config = dict(
    head_dim=32,
    rope_base=10000.0,
    tie_embeddings=False,
    init='normal',
    init_out_by_depth=True,
    lr=0.00252,
    grad_clip=1.0,
    dataset='wikipedia_en',
)
Each number is 500 + 40 x the weight over its row's rms, rounded and kept within 0 to 999. Layers, rows and columns count from 0. Numbers have three digits each. The size before them is the row's rms in percent of the matrix's.

# layer 5 MLP up, 192x96, rms 0.0927, rows 40-133, columns 48-95
103:558479475446585521485478477477435548503481526529537502497481442406471487505492519488477551415528445484590468474510467472578491576489435584530548
091:484541527526478471532559450457481470464457471475432461516522452501503467568480517514483603431496554593440561526497506530476503531546445494529543
115:461470475546499496468550454511473581539506495447577550527575513491527500550501480550573489520507516473497479515526498453470495493461474516471467
107:443520513502503472492493567516521414502509532512453436436431533570515508533468476474514494486388419464478457519446487475551499500464482504450494
086:511513521459541478591527533443469448446530429590543505590514431531530467406460514452469573511453496505531504544491486484464528514524530491446561
106:484520483431516511604457532429509445450495554535510468498542485505516495439497544509378482508584470464504445513527475486443542490488510424484461
101:479510476440585540495610555464545492497466453509436506484463506458574442508504523544476478525503521495475534593542521487467509512502495499507540
092:447515491468548523483519499523499504523432475476492496435505484504489461407497512480439484545452513522502536509447575511516475492521500496492521
085:518509518509562529497528570514557571526527494558463480476512436504513505502500401560571447540492429462482449489574458578448472509489524459528495
093:549507484497574490464507508500487464492552464423472443461413630470524538546533473552468542574470452482507545507505504399533530473510475532514528
088:517482462467539484479523525468490527473469522536481559504510389513530544481466495577442486529512522456536458526569478570493567497568503610546482
127:523484524423510466567447502477461500555451499501466480483509516492509583533516510441515502527489537476515466587386556481451523501468488474556523
083:450467472456476435442509501497512381541539509444592545449497523499477513479561573574466516473484540507476465454485496552577515490494414462437431
083:446492588573564463407555537485519474439479476440465467480580490471463467473491470480524447512544457522442464515497485505493492485470496529465491
095:423549478544432501459490507481514530531543498475469507571534494539511545510502557532538508459515458503475523542550465519549472488445473487464508
096:493545519488508525501432558486503484486452561514469551431430527538512601489527507553494528467534449512567492471487512443570521509496496551548495
099:518520557527528594470456535561490591483482494479535424471469450491507469551492491485480544443483431459493503541439563484491501472539450438544503
109:464518494464470463571480581493523437493573566481487500470531470542521570430549497566546488571510467468551489563549507530505483477456542453458465
100:491533577412490536522532456559500478496502508542468483480450463486491482506542586429479523585472497475457500521502483488462452504498498505463481
099:487470528491515485401522528519401582475484373502512499498549429519424483536465478499462519498489517508463487511551477497467478496467500470522524
078:450498529483467522404489533503429509461471550535531513505434462524493562583499472555435509536458506444501477514394516493508454497443527469423520
119:490517498468434486536410535516493473485461485501467427489490488538521456506524538471564580469475470560535501540403464520462519496494481417579454
090:499466504523465462459497546511454577512438496516509487480486508496507457517518433511498504539483486538514489393498564533506509528524455525511498
097:515494443504509440552506481466509420523502484525543516498475501498464521490554458476503523538431523488522462464481461408556504460433482509479473
107:498476535503512517461512478424516489450568494514449506424480512524546483516516472475513458479485469460535424530510566491460539395545506451439475
104:602557484485549509510519453544544438491524436537536488522504504526559463465451425461470527550528516454519522474434457419534480536446546533516460
098:482455445435545469453474489476515433517475493497487541496512562543534538518445541577500469474508452536500503524486500466558463485551480481465389
101:528499533483523563440535503382511476446489508514498464410527483455448500532498563553514493471566454534482516421492515519501508487525527453529431
088:413531550461503518499559521464524506527530514473564519549562519478506494526474505524401524499542564453533487543524525567518511467499393550544568
109:514485459480414578510522471505501502555442480519485537533486514471473499437492507438521546493517527488595536448561597553444489573517481510525494
084:536498560511445482508411513520441477567514513432568496504469503495433519547480530535552553484429462537492502450508541477579503509512537512519508
108:568570487486450497530511478552511525462494603476493530549503584485526517458516521507473425460499485452503560468482560456534475532540538498517487
097:556505506489472472547509490502546472484539530528474586582495532514488524464513441525528550527498534514522521557579463573534514534477511537482478
097:522490446472486479435426552506492508555520469538538485454408644456464421575499558447498473485466512463425489433472513477500442499491427527478501
131:506391527513430492522509439492452517444537529473500432536498495498485553445499466469540423442486517524438480505479591501525531494477526456423461
097:565545488438595503531448481597533498454515492499457526520500555529510464420509561527510540432528511445474517526542561505485515470498533582515549
077:521504508497439486521495492527433467498481512507495548492465489498415512487520497477513565557485457462488482485428522460517503529497515580477470
095:440536542502531445520516488460447500427522468476533466472472484486504513515519505467561493505505535467470478517514422505457471422459472527477431
096:538507453488515549538570489458496482450478495442477557571512529481588541421477571472506437469524471476533512541490477479483466467418456571498475
095:467428494513478486423532475493473535476388470442502509489499507463547470448496464473474517518485492520464472451449577484533540522491518556475559
100:427507473466525531474475516524518535547476474529541503503542533498455461523515512545432534449518500529481557518498473525531441614547478519590462
101:492520536573554460495559464454500547517463432524498505504530511469509553466476543498516449417486515449509483445528518548554502464550559446523518
127:401500499509509417489532431497472497580486490564545499506524532442566498511522549531525548507522459516480488498514482572502530543506568587481515
109:533518491535502470472550478490503493464571521474485555559490479498559509521483506543532457597467516459535508584532511512450507438470572473446509
092:438584556445543524462468466512499444519472558519474460436432518498475591493491474482517498556516466523506470434479537500516488570450422491510513
095:466536554489510493532550558501494480477548530436517504462495515401510452541487475452479423481574468528479433448451502507499479530477532449462515
100:545507529561439497476505457561422423543530513467563512520499564499469481517495532527502527431463534496481571457448525525509457521490474535471570
079:485492484558485453516518476471507459481533473521482520460485523509458476538467559508493519419438528540501554466540416522557485473435458394467497
079:561495469463442408487511487528505488508516495499570508488446479450538522533493514459493448565500413500520497447470493438536492495473526508458523
110:506509524510585509522580434454565538480543500489475498502529525567595449462472515517450460517528513462506541507597529532478442543464505557527489
115:519419523597411469464537538507451487514414504467436496502521495445510539541509487591540508481536560545457501468534488532525493502539568545485478
098:570435394465471490529486460517476560531511470444581542536474501454584449483497486476533498533458537466549497533514519475457566462499554480493458
091:511551577538528580462495514499476567526495518432449411468421444474516484496493520478493539447518439514479499511452576453557483547510478478518529
111:520433496559480476535526460531414482554488409503519531560403431481504500491516523547508513499526561541510543549476511460528506532529501522488530
088:516484551565474419515467501580468503484551535408539535538506524444479513531497528551445456561512500436499538488495494506445543475501579477454479
097:496444475508448481408428513588451520580454542477476512532475470514540499555486455428576509432493545485542503570500461522505441533484469481487476
113:465502519573499491477460556535468515543434493542536510567545423571463460551467477525514531474529522539503496433456509537532508529533482523544499
084:502531526464488552496463467519538503539507547438510487513527532520488446545548593633433451486447509524455466500512500640508470538540540464512506
069:466498509469505539462563483479535414513486503446523544582493486521536457447413571489442560541462498549492529509505508520492495485611499450499494
112:532570474430476525558488444501535454445534543511509475509480578556493477398513518439555492464558479470516500516496475506479488501512517432483413
098:494552577447586573499520480508535498512480494541500430454478539488567554429496563537557535548423511406505456563548480530502529498488482509515520
107:484494500503464506503495415441517570538574469450485528420449502512503489522488535486495515535506486449535413547495509523493498449463496576483499
092:536522505501444568476491560507501467535499510555482473474534536575499420458464487550440510425453489511536534496515505580472488544511536466475467
105:525487486438531476464509492547536574486546456508438561538522484494539466445479492531546512509480522476513509516500456421523496419551559507566506
103:535458473454450484503531561508491599573562483547506459514490484503527501524524524504534402498524474432523483578476515560416481502481566544444490
093:505469466454535510521526482426518566475507442583564534467542570523469539472492482385489460426535537472558478553467465502493487455499489448429516
096:466622538493443551485520496542548471530511495457521498463492521607504450497492533496557519548463520510512507551466456470599467538486570467562467
113:509521505464468503423472491591496503503464593514525475544465521571493498438518529539522417544553517550455457456488506541473496508461574480546494
098:500453494514545499488506424468458521552391429558556507547522521470521457490415545460508543486538551567457487534501499491482480545477499464563505
103:479509529470529445463486535469564477562547458477465497494514411512534511463507505526557507470448509545543542482441465524549524502486492424506448
088:457483457465490487489489391493513429486530467469509474496514526503560533480510510438477497476459444480531546457413468452547502494522414558505444
098:544466543465432500539472467490403530459478474517549487518480363454443538477569457472480527523484542485511423471435546544463562492450522545458533
105:574532509403540559531542484509496421434528548480489561517486490485513531524446546448456529466509416474491465534551481548448533498433500520512539
111:460521472448513537507516497462545477516512509466531524495482510425562533421510517456489503486508539467555514526497532450471519411516543515460450
101:528474529433476514491478497481487483452576541502505459470463493500507553477448507474505514469547474445527513479502489445517494498578457534556569
098:575488552488469559475457586574483493533516603488545488518456510543503510492513539476445493453576456535506559491530474506477498511498552467482564
126:496443477513492479620431555550545485451574544425439556511501447473591550469534578516490490538497458522449540537495464494402516490467515445498461
118:457551527482478438504478494456462454512485523475484437508459392583518431480475488515451456575455459481524425447518449581499518490517445533520514
076:508530497514447514495511506551553485496494598454472581464500506468507473481580491560469542557479515454516448493568503486423516514507485467569528
119:508537453529372470471482536590464579605455543583505544550522572530505513491500480497504511567495496503509465533416525537510491514507523532513523
091:493451465468545524513521398547513577508466462484557550467521480470464535463550459540487483560501525525477499486489555453504457514495509497482537
098:486551500465548447488486505565472528489487473514497517518514538510493542586557542473494567531504468526542551512524417508566455502472436519422547
116:458476551506502569477510475495521478482533478515484460492551499491555568492458464472518425513546475416535499531543503488540536449501517470479484
092:525551485435545507488505439483530491577477510505509458495443481459498486476489585520468493494505619541501469521487549583426537558580490551491482
105:493522506500511500453561491552436511563412427513479523535523439474463465480481416531492549423519518540472524479481487518510459520424448470579562
098:443511515523536515514505484539505478494514563508422485518484560532460471471516506543543581507469514562512556500456505475558531512430511550478485
128:558501519529451549539541444477499461439506497522486456522519447526441511525519454512540526566396512448490488540470453533494455511552471508494549
121:539498508493571560465558463493515524478410468503435432514540459481507448506480487513532521522520476507418467522514539539474480540538548501550508
097:441447527406406517490484552530540507427493587513532528484559453542566445461477514503522430524467486544458465497469492505484515479481508485465434
085:577520508471507402541420514449521440572483494569522539437503582492416513505532475493472517457544546435524444440539507488527519537546471509560414
054:573526424488487563547533466464479559541554562589511462498537490460457516434505556458516535436512505478574514497508511539504550503500474464488476
061:482491496523537499484458482516508489550486472497535529489576477512516410498553499503455518445581584517436505524535495630478509519535548534466493
102:627513514584482557495404422492494556530476498474588498520558492412445483512520467440518520461568481482495525491479494469456500503521559508476495
102:583529440494482438512500582537447449478497448514535515523588539517490500517493530475480522469482535509504493419479569588493456558478436475498548
# layer 5 MLP down (transposed), 192x96, rms 0.091, rows 40-133, columns 48-95
115:447517447474498421548546561531450498477436477516548445487480456516469541561574533481506535457481493531535499461523473540596468533548424594544526
100:520555491475522452439487484442512452480474492520533427480487479482461528565564538502532541402475490502520515439491480451526484537483509531476512
107:537517476480428474410510517477507531538501444495507465504517447506558492572495528459525488444563527526527489489479465445483507413474490499494489
109:500527492558491532464509522481474395493519497497476535564514569469481525511576562546492559451470514504511547534563492526471435465497575464530459
082:446500459455480568511558531452508453480528452499560590592560465546555449426435476557526505583454474552521532558478518533526552509510514500451470
103:569553466453503557466530487441534521467467567583496566471552508520446463434483446557419545454480470518471550497526491505487513491525520532440504
099:495421465527532492550558515528522471461470458503422536501505519516563461499457500577525498514492556595518498522481498520464556535470473518557452
092:491450498499555437597424559549531518540449479506511534567514556490583468517508500484459516506516568484482458546466490516446550570508450594527511
086:497444496522471539472482558536468475444524529576572526457449501504487433527529480455479487475484499489468566425552492490547434486467409524475502
088:461536493483510549493508491527502493508450553496505566529503482474520491471484529401489449608545440580456508562480544562478521507497452535546465
088:527529516528526553484493480517501481495533503483539572511522494517560552478449492529484527529508496497526456477477555543554456455515498554519541
113:509468542508482536509477488478545555484503507585509503480464478533489523523446476538518515571458525454494384519453560488517514567492497486501526
082:480507464446558430448522513488493449491529468450547538542502457521445451476466522574473457455541491499536464435567469496543554511494418451524461
087:504488561507508484471550515505495541481552506484450552465493531466456424522488474409566454531576539535446512564556558471470495484516568485534499
092:472491501535451555458536513503526509495490509506463533504513558566474448486533524502452521474517415540447554570553536587501504414446469455458448
100:500518476498499374527568531411410508509500515395451480467506474509464453498568447508448508511529541531535476511465503475502483453450460502499514
103:497515460477516399480545477457533445495503516498494542529496576526510526435483477532484438587510582554512467422602450490511525538473530582479482
108:494480477414520518550511554520532512491509496569515589472572464476464557464473522552560548572492462478485564447522527536546479514448488507450475
099:467473552512440442491430492491511541498492576525479424526475496479509538504499488529539497430466565503464508450465512579513544482518482505501553
105:492483517533518438489488512440458562487513386419587482499548440506462463535461498506531484526476509483464477499541500516429506442488472459504529
082:453479420406464483506547548476414507591485505516560463542373557542483508444470512513459489517454564431511514455495489520499446549502526382464501
119:506501499487459472446518522477502466455454435530465472495517494569540467478445493500577561490504494561534482550449507482503542468449538503521443
099:463538515562531570436489455532467579512457468522521418504500533537456520498574529584508572506527521517510546498510509490454517557472439432547495
096:547497522519484438533464403499536474407483533418457546485493512455526511543491529439465518509550522537497519569497501459546506539576501542564473
109:523413485570489528561531489580499544500495514495501550506524516441497482477502473483484440573470553570508530527490518478541464441480511544514486
109:528537479478507528491506532494473445499448421581504502476532451483545386525563461534557544521463554539498508430493500528513465556484574485571496
097:514456478464514475505405546446494557508532540515508522456474560593505494493487566568512434499500533562402504473434535480565438477517482469481594
094:503472521510492550484527514443529482512510518521485461463537493502467508505495514482522481437539471524564492419551485440471511438518531462513417
087:456544503480490460506516544458515516491539472504521454562525520471471462538476520544469570535535418474483525550507498440547523462502408491489632
111:451491535517509491499448573439524422461462497480525443531456522505504615508500461549471404544472483540514475488455440451556546493410471457451492
085:506450553543543512472492566544442485496509579584490459566543549509508505485523553474450532450531493505580533505543481502538476519551498509511542
107:520469520421427416565520472549438590500547496500537550519486536499507529589524522489506530492444477473534553524461504492496499515525508578508515
099:491471467496384572550474540503451517538518513525485423467490453473537479596530573514511466499530456508474536473459542477450472451501535441577506
091:506463474447552442481458508519489444523448493529447498535449545509462514534456497506487493485555547438493482525467441508424470524562485484505518
109:501498469517544526477546485477550542507502509525474416514507532492454495438488493494510534467515516489505483533492555473515549676489547443500498
104:424421498533446545512529504431469476516470483503529480492516564456453539581528487502501420587472439578514512442510469547537487559552484415518449
081:493542478473518494476434475516529465445528511564509492512544532522506488581489490585501444430509492515464556474523483432497543422525525514503534
103:501466473510537483524517465507527573559524451515472582497456485478573439500551463498521529486532579499505516522508540468500483365487488541456528
098:437471456425531452461531495507561478501522495473500467548469526469488547515524475462492487506589552528502510549546561487492497472499517472471533
090:502460514512482522450510472500546536453418550429470487504528452423454529510516427474443492425523522491458461432498573493511536522475526566489527
106:481531475469548492477529569527492529487444476486478317482525486523451511553533533530539498593425460460529488475530471450520469569501483542537483
107:555428590507534548513477546533487552591526511548469544497463515589453438519479447529493567609529511478487491478519518503522457526588491454522498
117:491520546536538473535497428520516505506493497540493533420450549472520492518464563548582586485467505529519524521523517552508453507506554570513480
113:476489522526463528518511504459515557452544534444503543442497482454569501542480474421459475468535581447523503556557563432460538442574510561533517
102:409567504483577442433542533516489419513464497539486437538457581551475488453485515518555538510527581567504514469491437519537485586511447546507499
097:464536522502513467516538469475556431516542489472468582532469496433510454431526463456483472508500487519487443464471448527470494536473499484496508
102:485565508420462475536509577493483500501505548463508521454539532565502539442495462496511533516430470505571468509523490452459487636537548508503483
077:519448522490547493455549505505505428474488492488553492443551500505476482401507509531474490367505487612557520516518468527534482424524542435570521
084:518555557505475495509518539487497486532493547502503537568510520454496522546539479469473541543512436476471493516523525519539476425520485496432524
114:526478428487508524489544450462539521492549467515444473590501520486516486472501474488495431491483512527446558546523516499526480555510490529493535
115:560522527452520520531480471576508493521504599510494453472521561454450605483481487497447514460505469448484560550464427504484523565473511520453460
107:516532502504463570466487522454515544519553482506511451421509443427565452537471556477522423487533454514486525517461618438445430482478574448487487
089:477509453487520402459586468520553494491506505487486488528506572541478513385473455530506460565497567521507485473588463535528531550473518529473476
113:588488510561562555519496582547481413467485486528512505524505563507549489496448525497525525477457513545563519536487484488481426510508507558546470
093:489386547524424457574469534512498476461527466477537554470534455482517477444469455491436426550535487463505476526500544481433472424524550459468474
096:513581501489549531573554491445590493423552453469524510482588531530486496390502525538500500568524419524514493442499550481456497389476502527514505
108:609493530543442517519512449533452416458531495478459403517478483493535518529478537502517493465426522426560519508537483503485505558510540556524448
079:432491521448547517484583555460507420472474532490525467435495503427497551583472565527513533464511538513509555543496577374469452499516462561538527
062:429464524505537562501467457532561484454481475489501529484511498527451480537417444527411514585481456514466478492505512478465464582453526489478539
109:576557445408501531539398420581491557507476570525497489509462543448449536424491527558530490471486472488516479541449468483449526488516493483466499
106:513534508493572481511504590492549456467488501483536482460507509468448567462496449497533489433511554465505522530507451491514479548460546567454486
107:462431508552499524509564534533484513497546471492516476523532468448524575463466473408489459487488461496427524430455458516522483428477548411480489
097:543495520532462450497437422505440453514460507511453455540528548476490511536507488542522519534481549564482525508532551510453481544499516559515461
105:459488507505564493504517486468403467567512544478468464539591506464476504568443531495504519515491459548435507457484505502448474513444517486489414
094:498434469550446548519497535522501572545474454489535498495542541513501448596497453437481473529499472420467542550478514548466511540445494555482442
098:476524541541540528477506483557485507526476470456497507484523543516565485546567520544459568523524537449472458461491497485504494502502487418467464
103:476524507563431426493492497495480579513437494496531442477508518512575478513454485503523464602436490545522511524514560460522520505553511559556524
112:485529473516431508462508454499444488465462557432533460518483431525564469460532467529447485528524519508437474458507521595510553462486490556537548
098:507499523463506508533498536504522556508501529527516462444476483515473481546450516478500419440543458541483509406555502585417533424535380485539513
109:473524583457533490428523563452554466506514481517507492491526437561474469498536520558522486463497467608577514471434484558522486525524572432508494
087:502485469560502478556532485481491472546460572523469535536486595529516521501532494539446511477488485505497550408524485535506438505514515522460551
092:531514489465534413503505505426488527502528496565576517481474412454551543559427499459526500570491565481535468433481451494501480588517481550459588
105:453491537539503434466480558405510548504476478438527470440482492552516445504528488553475504530442570549524489465477531517604442532518542454443515
109:431440484518466512488542557600480511521531453501492477501552492484489505603482495525509492564502533569510452538509433594572491532523523514548458
093:473563478504523477522473479512544513573443487498537513568499535503522486554514491517482461514400489587534475525508499535443535492481516457443424
102:450545462519577519473536478464567502490439524444477525495516448528545475466509469579482518581432536493463488463516537528512485490469473506458425
123:428470505467474497490459469548489475513540594442445514471482479609465453441463462515450500562458517547479507528541491569448571544482567407540447
110:566490514477533536486506527520590523483488468495529537564555565382529536563530482408520522374549524502533544509415464463517425516483536531523483
075:541468448556485476436492514507438425523470511457451547524510528499462461467473520530527599521551446467492562460545514568512533489437385496529459
116:493467534457484503413541515470434470380475471460484531517522528472503479486497537552501404478469490517539559441514574525487483491528537540505430
089:500494530516516554467503541484505455469532478518489423508319522592513517492578530466473460449486491483474455518462484538494530508541447506468551
090:523474521524507503509571552484524478460532473499499577579498528448502540493558493452544451509559511528475520511516416554494499331448464495536472
101:524490466473495362519532517527478502488489455512506542548431513483483505532524523541469584542493505531481489512440475471416525390493448490489518
099:524523557489536469467438485490517475454521552465483451516508514506494501538533467504576495490531536498568489502483440425527504513509479630460469
103:467516497474520554527465514451575452443542547515510454476479540555529502459478544456496438609470450496499471537506501508556548488590552467499495
099:499483466493537470527492449507492531536521560561492462566437540498473465458561446577588581515546583514532505474460474475477466562498547533448504
123:492543458519498510467555470488581543461496505570515471564494569544457467476549580500595489451504478579472543494489557486511478543450575419521529
118:518512468503488513477485476466459507472418477498457427528561466504501511517576445520525535489524511493490461557480591504545480661523521433459503
093:535458488496472526478535570531521532460476431482483527423456468498478433491488533452503482453449484455497507513419490535440481438497455444464474
087:528553522513515390534536556426462439542503509462503504540502458407477530527440527499460539539547517553537456453524452452485540552504460610544436
053:515493442522482444488481530544460522475540530476511574588477466484479475546475521531489570430435593547441468485482527570515509543482449501515514
057:498515554435444491524550513507416506420422555542469519520440457516442528548481512471449441586507442476514489507458516477524495485526454489537478
097:477514530475502529477483454447523504495442524491494511538513489500495571505488484495548484491509509505482516456512479545508469533557464440470531
114:513489525483534521477511548505567489521501577471467514490577498545556486534429520511469443517549546553547489536430548507499492495427512507479562
# layer 5 MLP gate, 192x96, rms 0.0987, rows 41-134, columns 48-95
094:498522547538445512548532509540455491358524498519443528502510459563540458544493507500480545558490525524422542515509551553465488474488494467493543
097:536510455486421514485475568447511559553541458446455437503472446477509457526516515364499513451575542504518488518443512490475472447449528555470505
117:454491521468474468539448584459503517493562513492466486429433494501525480494487441440514456555510459420546489495474541472477513444438493556450529
081:544489463511483476548448566499507519507532493569575556524488536509435515515501473495523553485500536389540467533526510514498444483503489483525451
105:524410509533512434471476490538536533486539495539486585477439516467487533499539527541558512500445516481488517514545501456530519466563467550491499
101:508491517507483463543473548503498523504537515455502523465482479559448502518498450495556540472553558480465504538497445525462528496526564538463405
094:480477500531479443512464480511447513498519485481556451420487537535437534484433446391516535484479489512513516439489467375512503473524522478495489
094:492457519562471497488489524514440509567519498478551551541527468513395452443473555483465499443466579528581536489442486524531449489447486483509496
090:482467512488522527483537459488538525388445496460449527504555420488564396481497512528506500547544485546447412500505471569445513511498486551529476
089:520545513535599561552563468493518485452544426523375501481502540483629497518522526537481481471484492534488528473515555511518490488490534534563522
130:526455498428568471484504452474443532491494418497515480509474461416438558516502518467430484530579562524484499568485490455416552514503528542498506
078:521468480485535477561470465417592565439552434504439463505458486496521509468447473455488485528537523435501491589471546506449518509590459507477516
080:528454489504424541527494443560502570506549506481498569517509520490521439515492537455465536528507555533516465573475511496477533456571598460502448
102:536449579422495506531442516495452529475524508480530491457461408530448498488552522429512566538586505471512439516511568506394570491495484546485560
105:566501542490506572425455492604460543464535411542551585531564552546486492574501457463502548474488508518523531532477508450513546503495473528496452
100:510547572557498562453457499502467521529540496531461481519418514507452530541521512510472588431543446478521472496440528491535472583541482448537491
107:431460500509526477569533468493504531436529464530480527466520486498507521518501530602518485577457457509460514445479546460495470458435500472496536
102:499505544520461508441458484531471502474433478471383434460509539524489465485502491465575539484500494580449504504444532534539557478566512499464459
096:482511476538463482598532514495514476465473529379531538502501462464544536463527528529540469590436502482525407503474533517473535393524522522475491
083:557535554492502490528434437472451518458560466483513476508516440487488560535537419498556508516506496470508484537496495411529556515492485467491455
131:572528532511520528524514529493529543525487491445454493529463544496533499491511472539506469581555571485570485500489548470465507424528509436480482
101:523411512486453420497486560530480456461498555462559549514524510460579473483469452504479458493481484497506442455424578477524597483517547539470447
099:537477502482478485556461485543484531536500419421443476540475503468551526506531473383465553447562507514472497506437477402554548483549455557517507
096:505466474541485527574511517606465535521502510501528537507561505432473441470493508511493475573478538539501539547474477484540436479472559565496484
114:510525512503589507544505410513523527469565501476497545472526513512485535456486474462469468569550510409503482531522537411490538458515508491446481
096:498463524551422444488446570509491536524497562451489473454410522496546491487542575570499485530502440493456475462465509573492499467514578465535533
095:454468505506459445482525533518475543532550517501432500542451486502512508453532443443481467532585502471458468500535542440480489495467544522442497
087:453540515391474412574481519513513522528560513472485506448420527510493471488429479483574507565468464482514480499512514395497552488514466498469535
103:531496491503445526482571444555484569576514491542511551477523504484463399457468518426564607459542547486498516517517572573463486474584532535530464
084:444482516552452463513494478524554553496543483476488512478577421516514556547524435583554591488512501492438506554439509515472425513440473503526465
101:449497465448553517512531594481540530546479527500431520437464450490555508480449547526553426548530603414443437515562543488457499490470496548475466
095:440458563517565529490520447489541482550530515527418452452505534541427518470467560503455492498531454551495428497490523478553473512497485482499470
089:546471484533594518493564474480549579491520513524437433428515591467438510509485530488452459447489512509446519502532580503503505482470495532448463
127:509422525506425475490469484542394552478547483514541484541535510475457497464513464487550460416507532520446459465433548523540538492457555511472454
090:532488481470538559484494485549481491525488496491497474546528469503390528469537527536528576506489517469483495466524498496484492583550550531541517
080:526523503477572416464584461411481472527495478548544459531509579478423456516484576551500519482515504518458507514496440510570553481464445555522504
089:508492483533525557489532493532556603567496515495403617484498463487555440454503480526460484509536551515523508549477571479507484457521530512513554
098:432488536454523444469407516491540487465540589465546427394441518511463458541474458494450462507555453480529494442507562478488563506561523469479484
090:497525486457500540484546506520523450493513472513472558520475585519561468411447504464548513533411433501527509508489521484495564454491483580471554
092:495499548523464516507472443498520444557559555502474645495562535488535437456528507532457512428596519521439516560498528567487489489510530450480521
110:560526534536584493449482481448497527457465422516420508535462477432497548577530477472495500498459553507431513491513510415565533492529449492541459
109:529493535497468467503415524532417498479556477540451545481462473507493491592495430362535483515490496432474455499445507461431507478509449508487505
103:442494564549485535483515466519513544503535540437497504400528487460540469493489460445467493444521538495504439525529544446473595504583491576555525
097:558516580481447576516471426546465505494525522446517512460527457453499541496491487513458428538511441461501420487450546490464538477471489433490513
093:468494491452503535538524515425498512474522510505406460493373513501517545500502484469521457546544465413524466498519551455480514457543481519428559
110:508454539572566539482509472512462501569450488465473543526451424441486472471530474457490487491598562526418483492490527489532465452482528560530581
086:608520527494486507525479531500440603529509488472519490520447422465498509502487458493501459532598566447461467535489559439418534526528601510515497
078:548481585486579511545490566447578470416484521499458494523531485500530447516505443551509516537504451450450529525569490519496527453478462491471496
108:511497538585483394510512514563426525483500470441526543511563552518545425440512511496546509479543508456518412479560491530476459478428587559518428
133:551547524489556482492517480456513475421626519467499574439479487576494508484481424479510474548561559437468503498526484446524487498516526505467461
093:460546593537488569489474546500514514447510466499462460466541454479487469550532498492503448500573445528446526473420538446442498453469542463539508
097:521549595523492576455451536536438572526532492420510450445468486445538458532497516476480517457523436488486475511411557441492468471502476468535513
118:472516519475507462508551440466495591493502476502482524516453464461588525566495466532512485503598487469455422477467495490491524482485533501495517
089:512437542488455522551475524468499477390512482570501558497477408518543466438498442507467465475471497526493410572482503511494508474539510480515462
084:492550529482420557470482512483415509488448434570550500516494521445454466477501548513497526502505473573477471460417551500546430518523551520546468
099:437481527507599439468517552427530618498507514544547556498529492485463454496488505519506449541509532535454465454444541579467490453530477467502585
080:509530503540477542524459501603548553489566543545509493585522517566448487439572468561515418526521499458488473495461460601484464505532598442507456
064:540472493549509522500550562478485430512516493511417505531465585450456471511472450515423473495516491462493514539507479462501497489472429520483524
126:576451523562445456479553527504463567497551514493418515480502507470444531507491549550548463528478588494466511502538529519500512431530575478421496
106:470514554493558528528403540518492534547474473506526458509462470491468481531508522533603513474519527518501509506471537461478495496504492460612487
100:496456466564484507446566563521477531501513440493493458517572487445501528462483439433513472527465469536436541453473448503492492459474561413480519
095:473488523498521488534560567527549523417523512521577529473501442570447486492521488527429460473510476473514459521465431493502502482534466474507580
103:445516504491533504517510501471417420548511537468536463473571501457461529522518506489484513514528500532436464485487527520453508485448529498446417
094:552517476553475568506533532474439550468456530521492474459494443505492521558502450514553486537513509454492413580501464514440439515502479547531541
096:462522578511515448484531520483551529515487497463408426503469468443610460577487476579450509542459494506440503468518547471491524486533470470527489
105:520509528430547558511506473420547460494550553557483533487456482495474477421458422478468506470551521454512468501478473498504522487471484456469502
126:461451565508461447504533517487431492469511501464444525467459453431541506560492452490502525493451482533507487496499515434572572429516478586468469
103:437503491490500516513531483551517534446490551428455508495522485538530525427503448471541519549446478511507554526478489516573527504575564557480553
092:500451477429476499468513536555533561450531529501506490566496530505566518383542533510476437562563579420491499503473539475435499481467518506501464
092:498511474466475483608476507508477603548429548630485525475525480537444434484554463453514581507473484440504478467475526513438443505503561538458581
097:587463518442528459445486517510457479503515505482470446529454455499444537481480485485451506560590533498522461496467522499407544487465519536500489
104:542539498509504506446460475568408493472500449564485533527533512397452529552465480504501532449446527488422553512471485548524451511503505511508480
100:457464483544485487461571546579495494507552460528478500461550490500476455590506497551500481534509567552528466552495429582553424499518478537562452
100:500539473564490495478553528557459462520452466516531537523537492506468418527493468531429493478447559578444542491433499569502480544483521454519494
096:459480522532467471535433461507449451507527488422504481500515490503447467554526485489532547442536452557556536487510480444531469489521498535486561
128:462521561480490509518427506404488471502535508519536524457425426527443440512470448435504560528509496467533437518507493481498500477541449464465450
120:523472503480572587493485478430519496483473389493514487470523469452441496519499452456433535434518570526501494596506516422555500513531460480536512
075:545481487550541520513566424462478493525493485511501495466443504499498562428515533489447554516476523457542529495507478498471488460537460515460523
132:480468523464564499526573444461512562571509410504467461543442559438480453536500506478497516473464566545447506510521511458510514477520480501577541
092:481493495502488505466498438588428519432498431588477546531482467453468499505543516497537511477405544503449541466429556467535511518437490536506497
106:555446472509439552486539486468534554522497463490480483512477478504561442436484488519505460473515554514431469469476579508453545509505554491581478
108:493529476474483385551494541499496508509529469476535544459460465483441417500519536548453574521464519529471456505412500491419510465518463523520468
093:499532503466447526534533481541425534455487496479534527443451486546537480515432511487506537516469465487442473490523591532436497493456531474443520
110:559485476542489477468541461600505514539506432498453578567536505449408516452481518557501532463521560509453545489483564494454487533478479527483459
087:507556508529448464548502501428489534490561468518513524488528506489499439498488473392488456549519424394465518493539416476518486455462457494499509
129:504473589501516512537494450537390500493488441500515573525556525495466481570497459492554507463461511495533416515458491472467453459555509562525502
113:504466506499571501493511505479566539528509529487468464479484529499505438383504508435471461542466530500437392516526533458414488435484507516508428
097:611525516582532539473519497528475572542520421456534485463464482494453507557476526488508565441477464415518465583496527496445449462502488501444562
083:623508504486510482585453521527554589491470486542467540445556554505477499486524470472545492501516513408496493506472567533470491468511522475564470
048:439468516527448560511546517514541427464501544584559529514512576498568488527565484488510480478542468569502475506537512533451517482519487500462484
063:504460496582533516430457529540473504599491528504439438444525537500484457488466496434614484488502478533523549497468469565529526498455553534468516
099:583592530524461586495434542507529572544516587496486559515492473452511477534466497490484509467524481466463451472501489520393484512513540526439465
101:483459577531461467490525439465487545518546514516484504478481496462441500486515479475523532499432473475411540515584482467539510516498487519458422
088:432488528484596449554498554474504450544544469483438484518446519473506565485539519486463510509498481465518556535495449469506581485494453431513541